{
  "n_layer": 13,
  "d_model": 224,
  "n_head": 7,
  "n_kv_head": 7,
  "head_dim": 32,
  "d_mlp": 640,
  "vocab_size": 2776,
  "activation": "swiglu",
  "norm": "rmsnorm",
  "norm_place": "pre",
  "norm_eps": 1e-05,
  "positions": "rope",
  "rope_base": 10000.0,
  "rope_fraction": 1.0,
  "qk_norm": false,
  "attn_scale": 0.177,
  "bias": "none",
  "tie_embeddings": false,
  "parallel_block": false,
  "init": "uniform",
  "init_std_qkv": 0.0265,
  "init_std_o": 0.0,
  "init_std_up": 0.0265,
  "init_std_down": 0.0,
  "optimizer": "ademamix",
  "lr": 0.000509,
  "beta1": 0.9,
  "weight_decay": 0.28,
  "lr_head": 0.00539,
  "grad_clip": 0.5,
  "warmup_steps": 397,
  "schedule": "wsd",
  "decay_fraction": 0.652,
  "decay_shape": "linear",
  "final_lr_fraction": 0.05,
  "batch_tokens": 32768,
  "seq_len": 2048,
  "doc_mask": false,
  "train_tokens": 412800000,
  "steps": 12598,
  "dataset": "wikipedia_en"
}
Each number is 128 + 24 x the weight over its row's rms, rounded and kept within 0 to 255. Layers, rows and columns count from 0. Numbers have three digits each. The size before them is the row's rms in percent of the matrix's.

# gate: layer 3 MLP gate, 640x224, rms 0.0472, rows 539-559, columns 0-223
# up: layer 3 MLP up, 640x224, rms 0.0468, rows 539-559, columns 0-223
# down: layer 3 MLP down (transposed), 640x224, rms 0.041, rows 539-558, columns 0-223
gate539 116:113123091107125063151135113080128149142149063119109132148151126164157131099117101131078142124103116082140102144168124106127164097139090143121150159161135140107123123110104139124150117122143152133130123160153103139113194151131169084119161178119184113088176130104174097137102133111103141151102152121112137116129126124104138129116116129172165140147106150132131112119154124085141121170108149127118127143134171130135113115132146077132128124104122154120138142144107130139126126110121154125138194112114147179137111143112127142134153115160145129163109191108104147109111156092142127144145148186144159133160104106105122133164112108154133082141152102122105152155111105115124115145160
up539 130:092158167175130102114108101138145109107150131124156090127116125116117186162155147098151121156140100103137026107162116126123135146105146144151156120095139125109124133140119119125101096127121145138113132110114079128148126099083117108147141144088142134102142145119146121183110141092134146153113158141106143120144131122090138124117143158111132167113129123145111115128127135121135109114140088137121129086151151112160155158142171093116170135117098127171145164085070095162171103119118159144134111141117142113074114127175122122105106079149123172142162102152124102098108155139119144145079122128092124153163114090121108136115111131174115145116129138126164094136118099116106148131131
down539 137:155197105121108097144133121118161123125112124124113161096151095158157128122134093125108133149117144099129106144135119169076126134091141121145123116171140086131113157176154143117123091113164121131130110162108117118173213079116150101139131108156148088114148174110130142166086077098113123175133133139074152106102111140122143154101150137140193107141135108161149099113131126056134130134116136143107149125121107139138135148103155118115143120121109169129138174150120131128117106128104153165132122158116140141146130124135118140147158148155130100108117159137119155139095090088129137135128118162138135151117092157094114143142101121134107144105106145103149152101109110155138139072129
gate540 081:129154136056115090118131123093129126139111149123126144149111139107090139131134164135099136168151086122134139127153107147136159109156138149144188121136095112154180100132138130101147136108107129099133161129117122117128137161169127133108123109135154092099119136140129090120105147140133125131120115149116143134137108114098159114130132110134123128087177138109119117137119150128116067102133079125123115095155124129130132123165136064130108149103154118153149155138152151137139100144121115126152154181141117181097105112140123154120146105156119159130110150088126120160085153130119128126130182082159130099098141177160115133190113166241112134104124128112104110113124146127143134108119
up540 082:105114142116112132096131127147180129111151120129045064176137146119152131126129121152120116164142103153132093104126120121107116116104094132129081146102085132143090123122135143115098151119135168133108169147112169126104121128151119169131125133138155124154114156126204102136109136141152118107132133128134169079122139141140131138074138135125125158135066129141138120137114170137097130132088126136101124121148114129122144122139160138138139132119194089114124127110117104128152109102119110137137132127118123165156126110129142109121153114143170138102120112116127095106124092107152107104125093072192147103095120121162160174099156171140122117164119139118130127054081139129098110114137
down540 074:154119108110129115142101125142130141129141138150117100131187132151113151155066143127153128148125129134123117134098107102154144155107111121116094114118121129138115114160129151110115175180145122144116142186139085148143122146063102151136182113185108121107153132154151144117131192126159144111098139142169127116120116111128124092115102116141120132127128175101065134112105106128127172169120119080191148124114108119144141128127156170133141147159126101139103173099099156146134172123161135115109143137129144134149154100106138100115129099150081126089159160099131121139139119127177103107125133086160163110146116165131110132140147180121138124090130107151123149108094130104164126117129
gate541 089:109140177090145124137128113083148114136167103155174120144127117112107150150125127149141119065113118125121138166111152133126081114121160123126133112130090094126122119120104122097143096133115110126056125106128099135110131116097153196123136131154133122126148129117143150124117160171164160133129192104130161165127077144087095161116108118135144097131153101115155133115140148127115156120155153110120108138140084139115112120078088142110142119139133156118147131128115138179113114122130094115149162160107112178081126103138114136102117116127114097105146154123112154107127169135119135154127111087153147079116176206199119134149134136133123135143104134136127113152151124128133103123095
up541 086:133138089093123145131129117131118128119161139139177158183121128131149147109124141123120133099149145141154135092125134116118151120092159114138109151092128112118153118114133124143130113134129179137147152098138109093146148097130159089147154094099100107116163127103171140137183153098160058107114146124118145173130130138100100120153132167123140110108167134116163126188131114123154142133136094122196116161164113129094179124134081125150139133127148160149158134129180119132125102124169119120122144113149126091130156113131171153124123110074135145122076110134124098104125095148189129123133146156082123125128102166164130123116126096179112127123140128170108140107179144141108130110129
down541 080:149115083174121145109118141133151130141127139111101086144121135184104147143119103115092147144101097151124106117136108123095124136141147093117082107104103074128135115133149127118098122113119110149118091112122155178126123105135112128112098107145106150095139118104116085148139091176142142093105097127114116161172087165162123093088164123126145142118165113112168142111156147147136136139085136122148111151122121108140138155131108109144094072108165147175114121120127101119089118109112122103126166166091104101161111121093124144122068145072164105147121097115092154137179139099102146127140146108131120100101143122121164151113094116153087111123124114148143105170105126088111120132147
gate542 094:087114124180125112176122139108137131138143154124155174101116144120125139132108148168110135098147126132099130141130118139146108113099168141130116181129140054104098129147119159160149085128147152144205151125115141104160140124091147165136137039155114218137117129093140108128122147110108101113149174126110098162124099135106106150182105112138097138065169121139105124137126087133107118115106151128131120146168143123136126137130134111138113156144125139166114095163134114154129125132124112148114126149113135073155127116150100106136106147114130139126138114124138148099113165134106147130114116194145132139118110138109099164157123127092141123108154145106128164120115132128136134111148
up542 091:136121074117145117154125135081117149139154101118124149069127124142103102121132163126124125129087172135111123144129093123107138129125154150133181080148147161106138117155091128124139131113115154119100123127141118106161125123137131149106161173144147134145099127173089088112149160171116139110115107095126132099133182129151075097133172146092090122139123218123114124105115125127120174104129150129148117151070138137142132106109156154099128110135091197117132150143119128111150106113117122144112152123092138093190147127138118132144119127145151142077148130149124161125083080110109117110140144085083130100160147170117149111130145152130128121138109148132161118140139139106136135126107
down542 087:136115125118154093120084127156161097121135137084109114082122142140140082176103136118100129098116111145136102145162137112141151122150113155114107099163093157133152139134098141139156112107145101108141132119074156146125097107137111131117121139098131139142140095145162118100164154141112143094144182132166127129172106132128128107155143059097136137109075165149046124152157136121138150120108113131140147118147132137087145127174145118088149176128140124142126105139128117125123146118127121130144123131097131105095125125167132166158097116153100155142147160126086143121081188115187105110176128105151124147124100142153116113108122106103127121139100138146157095161091127091133114111149
gate543 087:112107128138111119198124143125155150115160137116162061198129134127151160140121119150102143124161163120095126130134145102133164119140189121129151144124122130148099123113094109089098105115146173146113156129139146080095157116125120152127106156125199146151126125117117151116116160120106136154149104169096079109112111140134166115149079130109103106127113120101127129084150099110135115136117126105147096136163107120145122107143124109130088144114217112135135134151111121095153120141124154147124167083148151110114126113083143096151119126113141097096137133100120129130147134160136103176137156152123139111136071151124155144153135150135128144162145128118140148104143149149106143080154
up543 097:079133107147106129080134123106104110129074142154110121144137130147075108155095105102121132153138111138155138121094123136111095121143090137121039107105102150163159132166130144144124123152180145139117146124122103116096113148137106109137120095125127137106147126140167100132109110110126131138101180170127125126146162146092124150155168154136157105142132103152143130136132164152107084098149143131124138190117117133111125106097120153128147116115118110145131124140115144124121136113102131107147107167109119138122096126131113136122145143141148190126139153112128073090120119108114153120121085110186149150087081163128054146147106154095141091117127137128140106159063140135092116121119
down543 090:114095125134100133144088098069147179104182101119160115140130116152099155124104121146108111117147116160166144145107136144149138115142152106156152128131168106139126081098133159128130131173102136155095148161152142124138156158153143127124069193154119158131101128149121073127146130136171130121133095118159155130129105120101153185100102181154106117105148124099093095137067166135134109123096109136078112121120133112154140116111103123167111122112155181104153131146124131134158108140150149181112102137141144120091125150137141147138137136135109112149175130118096123150147128127116126090109145132111077115138160133114154183178148104130104115125120144132112140139128148151124116106113
gate544 074:135112117168146149134120124084111124134135145110139190127138131111123113114130152135103139122138142119069107094144137111114191144126156097116143118112177121096133118126153089160116077101152111147079120145134137056152133132084152166141125087117124127138157138098122107126168128155110157133157066123138138101108091130123143140082083162132146166138190136139101140150116114105100099172130120138120125118113103139113131136099120150112156133153100149130135122120185154124120121161087123109140146168133132134128130171160124135132123157089124118165118138130116126077129168125172125125133100124143151171082126142102131123080134087079131128100126122142151120119150134104127155174124
up544 077:125130133087082116098118138102155145111114116145110149124128133148095131148133099121139121149134078127125114122121131115118155123095140113116121165152147159145126129126093090101090149154124134109141155159102128115132116128142132039138117169108114096134142123164126128127147118123125117148107161124123080120127156151122135140125128098103124116048117120136106127202134114141100166133157145134111122094139133134116165124133111119129112079141104125132062136131129142162115141093146137125121151173108085165119152120064109109117112125111125196135142128145111127121161096118111123152099103099186143107098169131141112221144102132129132129094128135137164134141110114130149082147110
down544 066:120120114122114127142125099127184095134141126164127107119140103141165112131120148118120165072120124126085159171146069137109113142079088176114120151100137114156119088127118117142116062130125112088104130133131119124140137150154142185136129113137113140126139144126115123112130084132120166144126119134112127121148171162123118122129117084122173105155164160112094168083176118174132102116171117135126151121176164127137175134139179093137086101093118147130102147171133124109154152126123108125092132094133118040144141149155150135128128134138114123141123108150166133132145151101195136141146128143112101109127138147122129155142098125130153155133159119137110115149105133147143164127120
gate545 118:117112080097161095087141156124136118130114104159093123108135121157100132129122129132125122111136109126136116156145132153134094104087146103140142086167128118092097136137091138119120111161118060144077141155115093120101110134172164095137133146129143132155138152159133136130106143115123122194119135130134150136113126171125172127185110150112144119126076143089141124181129176123091149177114152106161132074166150143113125153092153107144161163111148092105120088109144125116112183165130148177134152117123116089114125138134110105119130105131144145100121123125115170110169125129148151156133147123097110172129133084095079113152098107139122144107145121116149114115106140135114145150127
up545 106:104130144139110095145116138135168125138115090115147127130117119095120115124108190155116142129119116087105147145119085163139142123116071114125155161106153119124127119062150149135106128116135127136150090100130147077112145138149095161139138114136137127108145122156148118101126108185138113096132112108143180190084102115126137141125128119142131097153129133148110102142090187099112134121132112123144116166116168105159098141137150139146149133122127099133144123063113149120130099110145102121140175076114141176103163086167128134123145139120158100134094159132094100106190135123097113135146096142083145124138116141129158143177116095128130135134108119169106100120156115104187112122138
down545 117:121142125079101104140101138171130104111122146128101153149113118098140120129115122158139113102109114135161157174143130174097137094105139135098139109150118094109118181121082140139139087097146161131106103135119146130075112136091142103099086144112138162163092143135142104116146100103126102149188089121091163058146141094121087118140113113095133118138106173111125129139142131177136154161118092122116136154135097134120153110101119142134137121127133116111125125112134142153118110155125124125144080131076151107163084159123166095093113126103116107149113101110088151137078135095119128153196123136106134135163148153127108119132148149136136132114165134138167095168123131168121141117112
gate546 086:092142108106109117172135131127120121138139134141165086182139133107110167120144128107173116109136136136135163117113137128126134124154125064136121127129109162186153136105155110130098121180117162137180097106144144098124124122130155149128081129159177069147159140134104139135163113119094122102139145132135138121108090095099107153164155142128143151140072127113099112081129112144164144118145087122071116117165127119139127093114190103138118134146156115109148175104204139137152175148133133147116122136140103156114122157113135139118139168112138118109137103158115089103129084139143113124143154132131150129134111122173156136093116127109126105136125143131098148133138152167091113160105
up546 087:126117145112126144110115121112163128140153160136156125144118133131073136139137163114144140153156116115112145117130136150122172119110104143134108136142057164146101147107106133152100116174133117135145138143132150168119121103175165172134106149096145160130118110143121087120133067100137106146097172150133087142091135146186088154132111147125158110082191087121079146150129132126130096153113076130106135139053132132131166112132124160124114155094166140123135149140127120161121132114109140137104100106122142116099118124120151117126135158184138131105175110131128140125159077134112146189128142146155146140118135138127121087145177128146134138131133154133114139112087150108115144081112
down546 076:154148104164103135143112123118108143128126114107185124163145102152092069172116143133114127115089092140121128142126148151103147110188149095112118141123118127106107102088106126115133115125133117086119119134090140147134130137126127117150151135113137104107146120091059110160133117182161140130111118140140168104164147133123142083142104101123109146146094132096117167129161110133124142142108143140127132154167127135167169125124098056073112095109107112112154118145144127135116098145146115125167146180102127116151139077130117100175129079083137147105125134111098114099108142111115156101134146147127114080156113074105118118111151162135144142149119120161133156102126079158144109147138
gate547 113:169073129135166125137160139118129181108106121119138117137156126132179106115126119117107138120102117111104154140138114146146085132131129139133133134164133142062118107132162138141128082148119121120133152105140103163139135078101135172111168141131164119094110066122108150140092077125112165114110140151128125121128104147140127122133161119139138102132082074098073136086126168154126128126143128107125117156155102131144136109117127115135117114081112102156118163147149121111132091087112153093100142077114171114106161162157109158119117154110099150173139165128105143188144131114108160158115162119163146126105109142128128186116092140141111133124134136138105153129137130135131113105070
up547 107:142121147148124101076140135158163108142100169134077112085107127119134142123084139094152106145113120176195126116114127103146131109138124167122094193113107139125128118110142128143158140118126113138120120144124124102125135102163103106141095135106138147140140117123117140099174133084122138150127099118108124127105152091084129125134119127124160113149090141163157161184147079100141135127126115096139115158155175144154109143178093132135133126141110101073139100104123153150106154125138096166123157109110064098096113042147117104147127121134141105162128130115127111142154162127087099100125099114123102141177131109083117132126155131130110117149141121115101135116137132107116102167128
down547 123:155099140134163150101188151172128112147130139155104140113128127124107106158106130091127106092068113110158126057089158076140136094107105150135112128092115142121148115095109106153098154122127137168136138163108123114141172145161124124162141155166097116069108145137094117124156128095109118155117123116129140120096129091123103167162077119151113116092166126156163159114116117096110135146122119139131119165182159152121111123172113135132134154160130110072119086124131126132112134113153118157137076150130107119133101125136133130163091106100158155153099091123161121115134101133130082129113098130127124143166147136132119096107155157105132110102129137089120122124134113117113094160104
gate548 086:100112145118104022121119118159128140119131134125170138161139144123108131093130100164103116137122077140141133125108112137118110129156133140115086144132108172153103128143123168112134145166147128127133132112134091104150116140115104083146121101087135102136156121117154125115119159093081115146136184122125124140133126139080182158098161114118151109101149156136137136120117141125107090122164160097159147153132136116100171120120144139131112143124121099121153129135114117136152120072130140102117103193089110104104126135086091178127125092131119113124153133114101100131180079149130137112134130046122106110081097130113148123081126098165128128153144120132147103144141131142124138140120
up548 090:087117153103156167148135119156157126165133139130120122146117100123168090109135126100116118171108141117098116122153131123131103132092150114130139119149088198174132120102126085149183128137144093135119117139120120106100137162104110150138147054151141124110083132138143132118137145101167153103171133088131201142116128130115095192107093129132120114126129145105103137108141153088102116154088114117175144098073102140142141106120139091121154151106139148138145156107128135128120127156127118114137142127138119143118096146158163120137120141136145139118157108149115152093145114118158106152156114140134146113126120120111090139125127162192123129037117137116136146161096120098112152120144
down548 078:098118105120116121129112108111100089156130111116179125106168134141143132112147141114117132130140100135123133133125120142170128102135139141167110153097165123100139113124144110139149108150136101102186134150100135084156157083101070142163138137159140099141098103153122089118137118120125128150099143123131122110134113163147177110138144122110143100163108132129161114141151132141104179134160145125113137167124173125123125162122129162149109132138180084126149178172102119145126124121181081119132071102142144147125158115184126093146142161166116141109146113141098165150123120101098117122117145094110125151145112128139110071110134114111135145073171155173167106111145178146144115128156
gate549 108:142113094121116099174132138152112113087119095123079164143107106139196107124154153118103113130162114126138173147121156119155128135087150119137106148122084106149151135145109104160081147140115129114072091119100138101131108134084122136128110095196086121176119151147137143144137103160144183153113120087125109109136107079161112114134154139109125144164129158098093137098124160101077116102123107127102121094128120139122075121109106156116168133087115126141123099162147148130120151101134177138110113134151146113100139126155121144122131126104095107084107088137143144118155093112136129116131123112158130131093123115109129105087093110135099148097134090126123124134124098110170149160145
up549 110:131111136190141083151128087110139126108139135112158114133146108133087136104136151168131143129118126140078128145141126136114145155110175092133158123111126164097134130129131146083069114145151130114108116104109119101153131137152121165108125113147116104148129116132133087113171090169142119125110124111125171094096143096166105142155084126133177139093134131118120142179106093131143109131150111120130125147100152138157134096141111129112064132150100109139125161081102123093173114107103117103139127103129139140087173134120156110134144128089094080160099176125137136121121114102111118090138113138153138162156105156151151176154119163143143169120170096099115135111121159080125132159126
down549 113:147142145098148123121163130140095121121180139134148152149129139120160099136148157157132095149134151110101163114085118127158134160105135129192109136149139108144095125111114087132144117136119145161141133083089104137096147141158119138074092100118147147174133132103158109097129124092162117139110127099101139095130105093138133095081142134093118144118111129140204185143138137124107144089166115173164144137144140126130090116100143104147113123075131145157101140142115167163117144135080133153088134093137126145129135130119094118088089147148125092140115119124179124128141148121148140113138111089099154105128165129119138110130103136131101162099068135135130113117158125176120165138141
gate550 091:141154177144151171163127151110079124130131121134099140158136146134102135132128148148152144168133126103102103109137149135134137123161210155127128113101117129160144129077080107125163136125120093117155135124121112126117131116135154172141115098147121160159130123081146120129167121162117118146146115148110150129134187094150109160132118128130106157134104169140101126169108121097097145115134170113097118154148120149123092137116092135114122063134127080127126088127123132139130118137080138152161138128174160117102105081103097162147071170123109119143091067144098149139096139110121117172107158075148087124131135120104141125149151110138130128121134108124140127109154108083124116127124
up550 100:110130145102101085134134128140079136115116141127108176136117128157120134148125181147066131106174154113102092125132162129123117141169172141125160150106104090153150136137126144155139148105126115140135141111098149154096131095096114146118176126123139116149160106114116139121154157088104139147207136096135119147127127140114125132148151141151119088126108172124086142167134160122149149132116079120158126108155126119110106146146104102139128146160165129141141117146153140101122127150096132133096132116134145099151133145140147125139139044134141155168146130138139162097143148131140127135098144123176110085170154077099152076080121121098123126120112132113105127091121099166084161112124
down550 090:116138129128127138125138169121134129136112169109074145113138130098126153110119148083095159083145143105151129063132137086121140099080137163105116127139122102150125143168156148133143128085118109183117153090137114166121134105159160140117097094139149152155131088125121147131112163140105112123111110140121147121141161151142132161099142123127100085124138182157072159118176121158142137122149099144144140105143159146097171105167121121113096103148078150142160170110149144141135131148136148172203107129136116146102131097133127131124132109182137104121118159138120166074095111183115095147088133135130123122132156121154129111121134111107111132154124111125115124136092171146112127124139
gate551 076:148117149133119171113129142127135150125156152112122157094112120122181110125140118160116141115149168131117111146101137140142166144168106093130026105140117130130107135153108093152067100114145119115112117117217121160106129170118132070121102183130100102153104143112118112133159144165130135163140111130115142135128131148143115120092066124124108143169134133115111151072122172152100074111131078132114126187118113144138151108128131107138131144114163130093142132102180140106141101114114112110134099124155146150140113134141123119116147092138144134124125157126138129138149102134169130136110114114144114088110111152107151129122151149142111116125131102152129113173114150106148137121178
up551 084:099125115162124130136121097152072113144099126108168129146144121087132179139148158132121128138158162133132120121098142131131158124127114131121113109119113079055135130135148155153146117122101135137124158181109117090116115141168118122124212183145154120127083119151131122127112127143106107110139120153140110139122127156152142110103165177122148101113143139144147129193128120100159135095143140132087133091134140139140131130124108131110136126127097133128147107155106154134121157117152131094130134166128133182129141160096147126128126157128085170203143154146138142145118210131140132162134105161152125123097142091138142111166114177143134145149137140108121111163151128130146089134087
down551 069:135114101154142078119127129171160121105114094130165155181093136159153140124133127107170151109140134128149148118118112075134126152095134139129113173122121131135169128148161124145127100079135164114166107168133147115145123164188138114093057162150141182128130139172157125102104102116138129120092132088126125125111121137143133122155158099110116161160092149105099153119142109161155143134139153137130104120118148155136103127134137068167129102112119140129139132104110125122131166123142129105154104159118113123113111168114117091115155113129154102165060090183117110140146094151130152111127116138151124167105121154110110120089122090116128093109108159164146128162142120151137121114097
gate552 081:114132144076115112104151111145126136123133131136117118089131109126143061153102134131118122123146123141126113151132127144136134114136110098121154086163049090111187128133127098132125148119153089119162123148122135139138145152140099139119133104129128141146116134137137118134175120139127090164133153111109106108138093106126162108139124084139134174172068140130148127111125124137124122119137139118090123051158134132143112116139103120117204130205125110186132135115099138121146145125112131120137173111174141109123155142120118089148113102103125092127080136120130146121120100140131120088121186108189123120093140108134108180155132068108122126120137127108135132111125099131095114164115
up552 076:101140136161100114108138105169119112118097122120106135139141120134110143141130125104161123082111101139162142146149112128130108129079175090132172102102121139126118125124125134132098105122104124140138146136109147114132116153108086130113145108172089180146154127121139172103136100122115129140163086139141174140126068125153096108119144116115132168071156207136072125143140063099126150131107147144130123109131150127151133136102129101131130118119157170111111103111127132153140137158105141127099113139139172170114135118164104142104116182101129089178163134141150150125167088121160134137140160140169152157124109165138135095119130094127123142067115115132114121099111112177109124152121
down552 068:126120125130075127112144164110127112103126147136173127103100155141095127133101157132145120116145107141116137129102144118151088069126085129091083144122115130143107121135118128136148138119154112150089120104158121070093136174144167122139104158117112130171163135140123155123132124118152171201147186118069145155096139160139102117141166151085132166166137161116097154127136082121132170130089147158101135135128100116132152113122148116167111139150114135113121119118131153146088153117101150168110088159156160112101128115111177129150141140104123120126147103133143171149084139118167112142099107109124179126119125101127090145118137171121100128146096125142152121162124129129104154146110
gate553 101:145127145108143123166114165120150132128115145166089097147128138148113149144155153159115123124144098141124129150119112130131097117162122088146101121144093085127120117123118133147112109122085092129144065135110088106127104104096138088122142103145091130115124154094120108141097135150141106118104168148116094122101188124117160129126085151126160144140143167152143126122099165140121126105161112112096127121077131139131129118116125167148120116083148169147123137151120126140130147134169143131161149148166141111150119164071099118119134111180133168196118163110127144140109129132149133105137167100174119134113110085141111110085102112102138144037131121151159111130105104101120136161096
up553 104:133125159162073116121134121133109125149127088086181139122161138136120141127128139139109123117099176128095144156138127151144120126112123114111114131093114097120096141147152140129174133123110149133167130110132119155106128148127092111126104122083147119110121115119169115142094156147140167127082138124133150092121133165138094129101127095135105151130112116128104138135113140117155117145137175133077127078067131125134138119064153111118115154154114146170187105133131138136118114102150106141121171116118130120101132119118082134125109138119167169119132125123145117130123100116147120114131067118145110170132136126115129184221081111113136117140109140128158090163139097137138115043129
down553 099:088183143158162119131107137105107131135143109121137134143114137115145106124134109158184125160112154113160127163183145137105136086156117137106152133107109094119123117151140128104108123115165144094113087163091179136129150146114123110128141121112126148115156174134141154134129111117084121148108168152130093133076152143156150088109127079103101140110113121115114148138140072170147111110084136119081147122092114125103095080130124114154145120137141096153150113119162130141140145138151125169120148158142122140092155113144085128132158121089067134180130116129131151135132121161109095150171096172128170174147142144121134094151116111139139099153133133126174076134114097121123144126135
gate554 128:186137116151124171126176148120147147117127166111116133126127098161090118132103158118133108130102094114135073111127126062116129151068135149142143094124130096101109117140130163154127119106165111134114124121134139144163155103158179140153134128138101118107100149127102090174148127187105137125092117166137109136114076138137135115115120137135159107143139137134141128075108157168144104164101152137107088123139153169121134140133187087100156165113157144094130108146095061130152130124107077161098140094125115116162154134135131147120150158131120148146133122137117142114128099128101114121124102129155159147119115133113129159150109115172138183139162133127100137122118146117109106139082
up554 120:125167111116144112092122159163109152145149101125119143138149116106110110132127101121080154118151118129110098095116134134112129163117116129116115134140129136153133136104131106165091110142183133128103133142107114139110221086124098094132146107104127123089118153152152133149134173149139137105135159133123163133108110149159139130114105104116094120137150145138142165092132182170130128150139072089157134147121159139149138134157137106129129107112140103140128119080119117150144074082108149167112135125168111106120127112156153142098106110131145162141099135150089157101153119119141118123176141137086151144157161127084098150073091113159117078154115110145139158091141101161163122089139
down554 155:112146149062141122110123179137130119121115169167131128143159104138119133135134095120136103179101107134158134159158137126121105122134132179131135135117111108100142076136130136114083088149104160147134155118115094146146144112124109111138132081106122097110125141155135151199074176147153142098135124173102126148125116160108162142061152122148147109096112133128180156104155114128161134136127125073160194106149134174141117163117129163138149145147087130164114148136148130152119104116125133155127142156111124177155110127133124111107104111113100128132108155132089123150146107137114152129136119132120126146089171078129089125124100100116121129109095100115170103108146121126132118109104
gate555 089:090117098119138125072120142164120135150113192095157128092120145117141104161149123172151127135135138125081128139174120122131097121131143145123128146109078126166092118117136124103106120104158149112099125136146126145148133121210104122135094156123155157111122122151162149112125147143118140116119079152131140132127099092135115098131200136135127104189065166149159128101134113120135151152096095131165143066126172110131096135123134066147137143140146128104134136139131132155145116126094133128134110088146147156132124107083087103126134134121141149172148143112107121171140119123141145160124070093137113127162104176139130140135126169093130126143129130117142153116114152132109124144154
up555 089:099136171069127116139120154142185119121110152133098146189131127121117102139101134102122128175122082161120116157129128134123116134215108133125174142150064152199115134135087121127174156140137114158106094133151128143098130084131117081128136179081115130130144109122144115142173184121182137106108135113134105096147139142124117110131132129123131095078140196126125119139129121154136123134104128131140129134087112147134101137118127121136157131115156116126088118113180125122132115092127110119130100139142121129135128124129124125123116114108143137191064133146116102138128138135145145153100090076160143128121137165160138141133117149120133139133092131132112095096093123135128132118120
down555 081:107071130142102140135152148107128142109139142091112097132156099135121143085118110180114125161135135099095104153115161121114138118120111105170090127157132159126120114131133085113102112124112115127140137133099122117155117147127108137111121161148146093129157125158114127125098086126122139158082110110141150129155152149132116165124139117101153160126091091156089168118121196166144138090143132128114126134149126137140087115064120148118126101113160129162135132116087119138114165115103087123159086088111163177093104135148146136131138155158117183169138155105168097128143145127151173118130127132085187127152143165141137096138122119106154131124125124180126155152152146158129135102083
gate556 109:149113124132117128093123148157095135139145129143126088144157102142135112116117162134118133105136072109154154177100118137130130140132134092128088130103061103119082106104125148139144142162126139144196126124150099115133124093145140106114083138153119102112133158168120109131154118128116119156123108110119072164129135116117104174164147171127161106163154099128117162139121134109173138093136144152108139095130109104139156136161131125138140153091135097174116117143148130135142090106178152120104166155138130108110127137139180179110130120152135134136089137122140051110118115120112163166108133097167148171091140147155105124157120124129121141124122123150141108114129149070189130128119
up556 106:085130101094149127145108101111169131109112119098149170126118151112109111185124119109107138153083151129138090071179133132159116145139140152125190101152135089137136149122106131151127117128127106108125150150110142096090135158120127143107149112105151157149098126104108085109140134123120146143104112113122151146125170122151158129159088123118153154144146163100135108164119084095103073123130187124109143127102120142116085114141102161144129090123095127158133110147109157157067150105096089137147103107152138092144096114113104140138148144139139107121151134129132128140126127107141101126163119126083109114079111125123121125144147154152173107119114165110194102149137081157087135123123
down556 109:109166112126149084099145135151149154159108112135145138127104157133093161144099085121118141110094150114133108117108131105147106115131117115105138163115153155098132169140153153124127142102168137110181093156151182154109166088139098084142116120118139120150138102126129143143119135099139121117108130158090136142157126122129134156154122119132148113147157143133081069121145138111131130130122118112066140125152112140111125090108184137138126108104115137108132101082117125170137149073098129139133086153121141112147126155115103130182120120120043126117123103111157160148120152114121123120173113118163113125151176138119095097132138147139196068154140117100142132117117081147132114134154
gate557 081:099141114070105133094123121142117117119104105106099141082127131121164128122144146104131111148108127126117122152115105118121155117160134086129136089092131132118116120103158113118132146126147117139082104133142136110128145144118160107142091105133182143094112130084131133127153103167162117028137105114141129109102088094144143134142154151125140122099111169119135134160128068110105078081112140139190121126118129133130131115137099138122140172135144121099130093101135105140135139095114110128161115138139100141073126132117165132143125117081164131135133135102130112104074153124126141115135099129143139163074167121090144176181103160163126127114133113086111139116098115099138089164122
up557 084:121120112131127167105129109117106123129144123143097135097152129113092104121135139096155114143137115124118147131111108113114106138142111074136167102106123152137129135124140133137130107175148176138186170143157114116123128129109160072128108108062104107114135115132159093129184124128117126126132124127128120150124125102138106071145140135125129177083090161128141139103115069154118127119151067119164131140180116130121149117156136151138143104156164100112142135113126116123167146123097104156110080175101157141172140124155137109125123198121121130137109113155136103162115096124106143182108081136118139133172099169171154132144157121097138137152139140074150127123148151150093139119122
down557 071:117122144135132125138118098127126090117122115147144149210113142130091105089101120112163132113091098135170158169122111116089096105156085111130164124156143077155137123119106186128131128122129111121138119129105124124091147151157134165135160122136127129097165126175182124133169148107145132151155117170164132144087149149079113153139100107138128152121101108157146159157120142150104154105121130173093138106158105153123105148141127099070123153133138087144145149138102136105103110140166123129153115168129114117126101062129138108130116130140115176133144149102096097083115129142146127092112132115129101145073095144143149146160120156141154151122116149135105134112114168125124142127166
gate558 115:129130182106166139148145167125109127126144149089167097167108101134119117136128131116146128126100084124191143127147139112117118141158123091124127160140105127096120111149104188165141105087131077132162113098109125143165117152087122142121153096135089148123137129109108134134088091109094187108184141118139107158102094111139111158150130126149105163158136125137097128112098128142135147115145120112145138155177129128131120136151092157131152164121114119164178106114165120097107147118140060109124138127133148165131149132169128148141160109126126160102087083124134108117132090146156128141158116125109129127145108137128135088107137121066143129136129087131141061144135121105144111108163
up558 116:157109129147126100112133109126122123157129117123147138163138107151134123146112126140097124133129106114135111103144162167108125105160086098094126145123128156158139108118150101125149091171135067097132095179090155127136132103114082114121139132087143120133160113111156152121066118120108143125130118149142165131152122126147121139129108152142092203125161155126158143081126132142151109157118127138090145166158116129138137097138078134084072135167118140147139119100136131092094121130143087104074127109128136134098181118120129145130123135134134214092102150118147150130078119132144148131171124137108092091160135089181097119136114165116103127121105117156099126131114124137104117116137
down558 122:143157129126094131145129181085110127096133114113107137118086125129097133154132106139170131152143158158114110110136148128147133131149110081124099111108124143133128074089122129101130139108136150117158150132114122120163127093147087142106132152119103154144152138134090103122110111130135143139086101132181125161069107109156146123119142175117093185089080111142143107121110112143120136133143084054140153125135145163139107109183098098110138137136096133143136108138127095122095128118086094085104111133116132130125129091160157175121111159138129126089128156133137114122106140109106130155123132138139142158157093132169148105133111155122092087151088129113107107129182105197149120116127
gate559 085:135127130131122070101138151115151120127142173176134092143154137135135105146131117112184134131078131132151129136170117115131146117126091120138189123099184079140108112118163112110149150116115181136149162136133092148173137163140198123123134143125110149144125124089151182121162113163134149129120091129132106140125109159108151115101138089119124109121076126121095114096120145111187122146127120116174123139171119128119131116161136141164125134146086141121134165130118107175145137166122108119110113146117140147128116139155126121120133150119152171099196145135126147106147115135131129157151141068103138075121104108116114131106123093193128128110145136099122139148092120150124147149140
up559 086:104105091126140096111133124166097137122160138167133126137133117148087130154147126100066122076115143151109108171158104120133118112148143129135161110129155108119146122145125117132106095124114121130130111088185106191094112137151059076133138139111096167123115130147096132124128137113159153137137120138138130134126110092154113147058117184140127134145070141111126133191131111119156105150167101151140124124080129132128114110129175152136114136159132075156144108095131138142139152108146137106125153116140120080145128120096154149108133140146124119112150149133140133112100172142188131115109121100159158117143119152131132121129106131184127148142114106110130125122199149090109139103137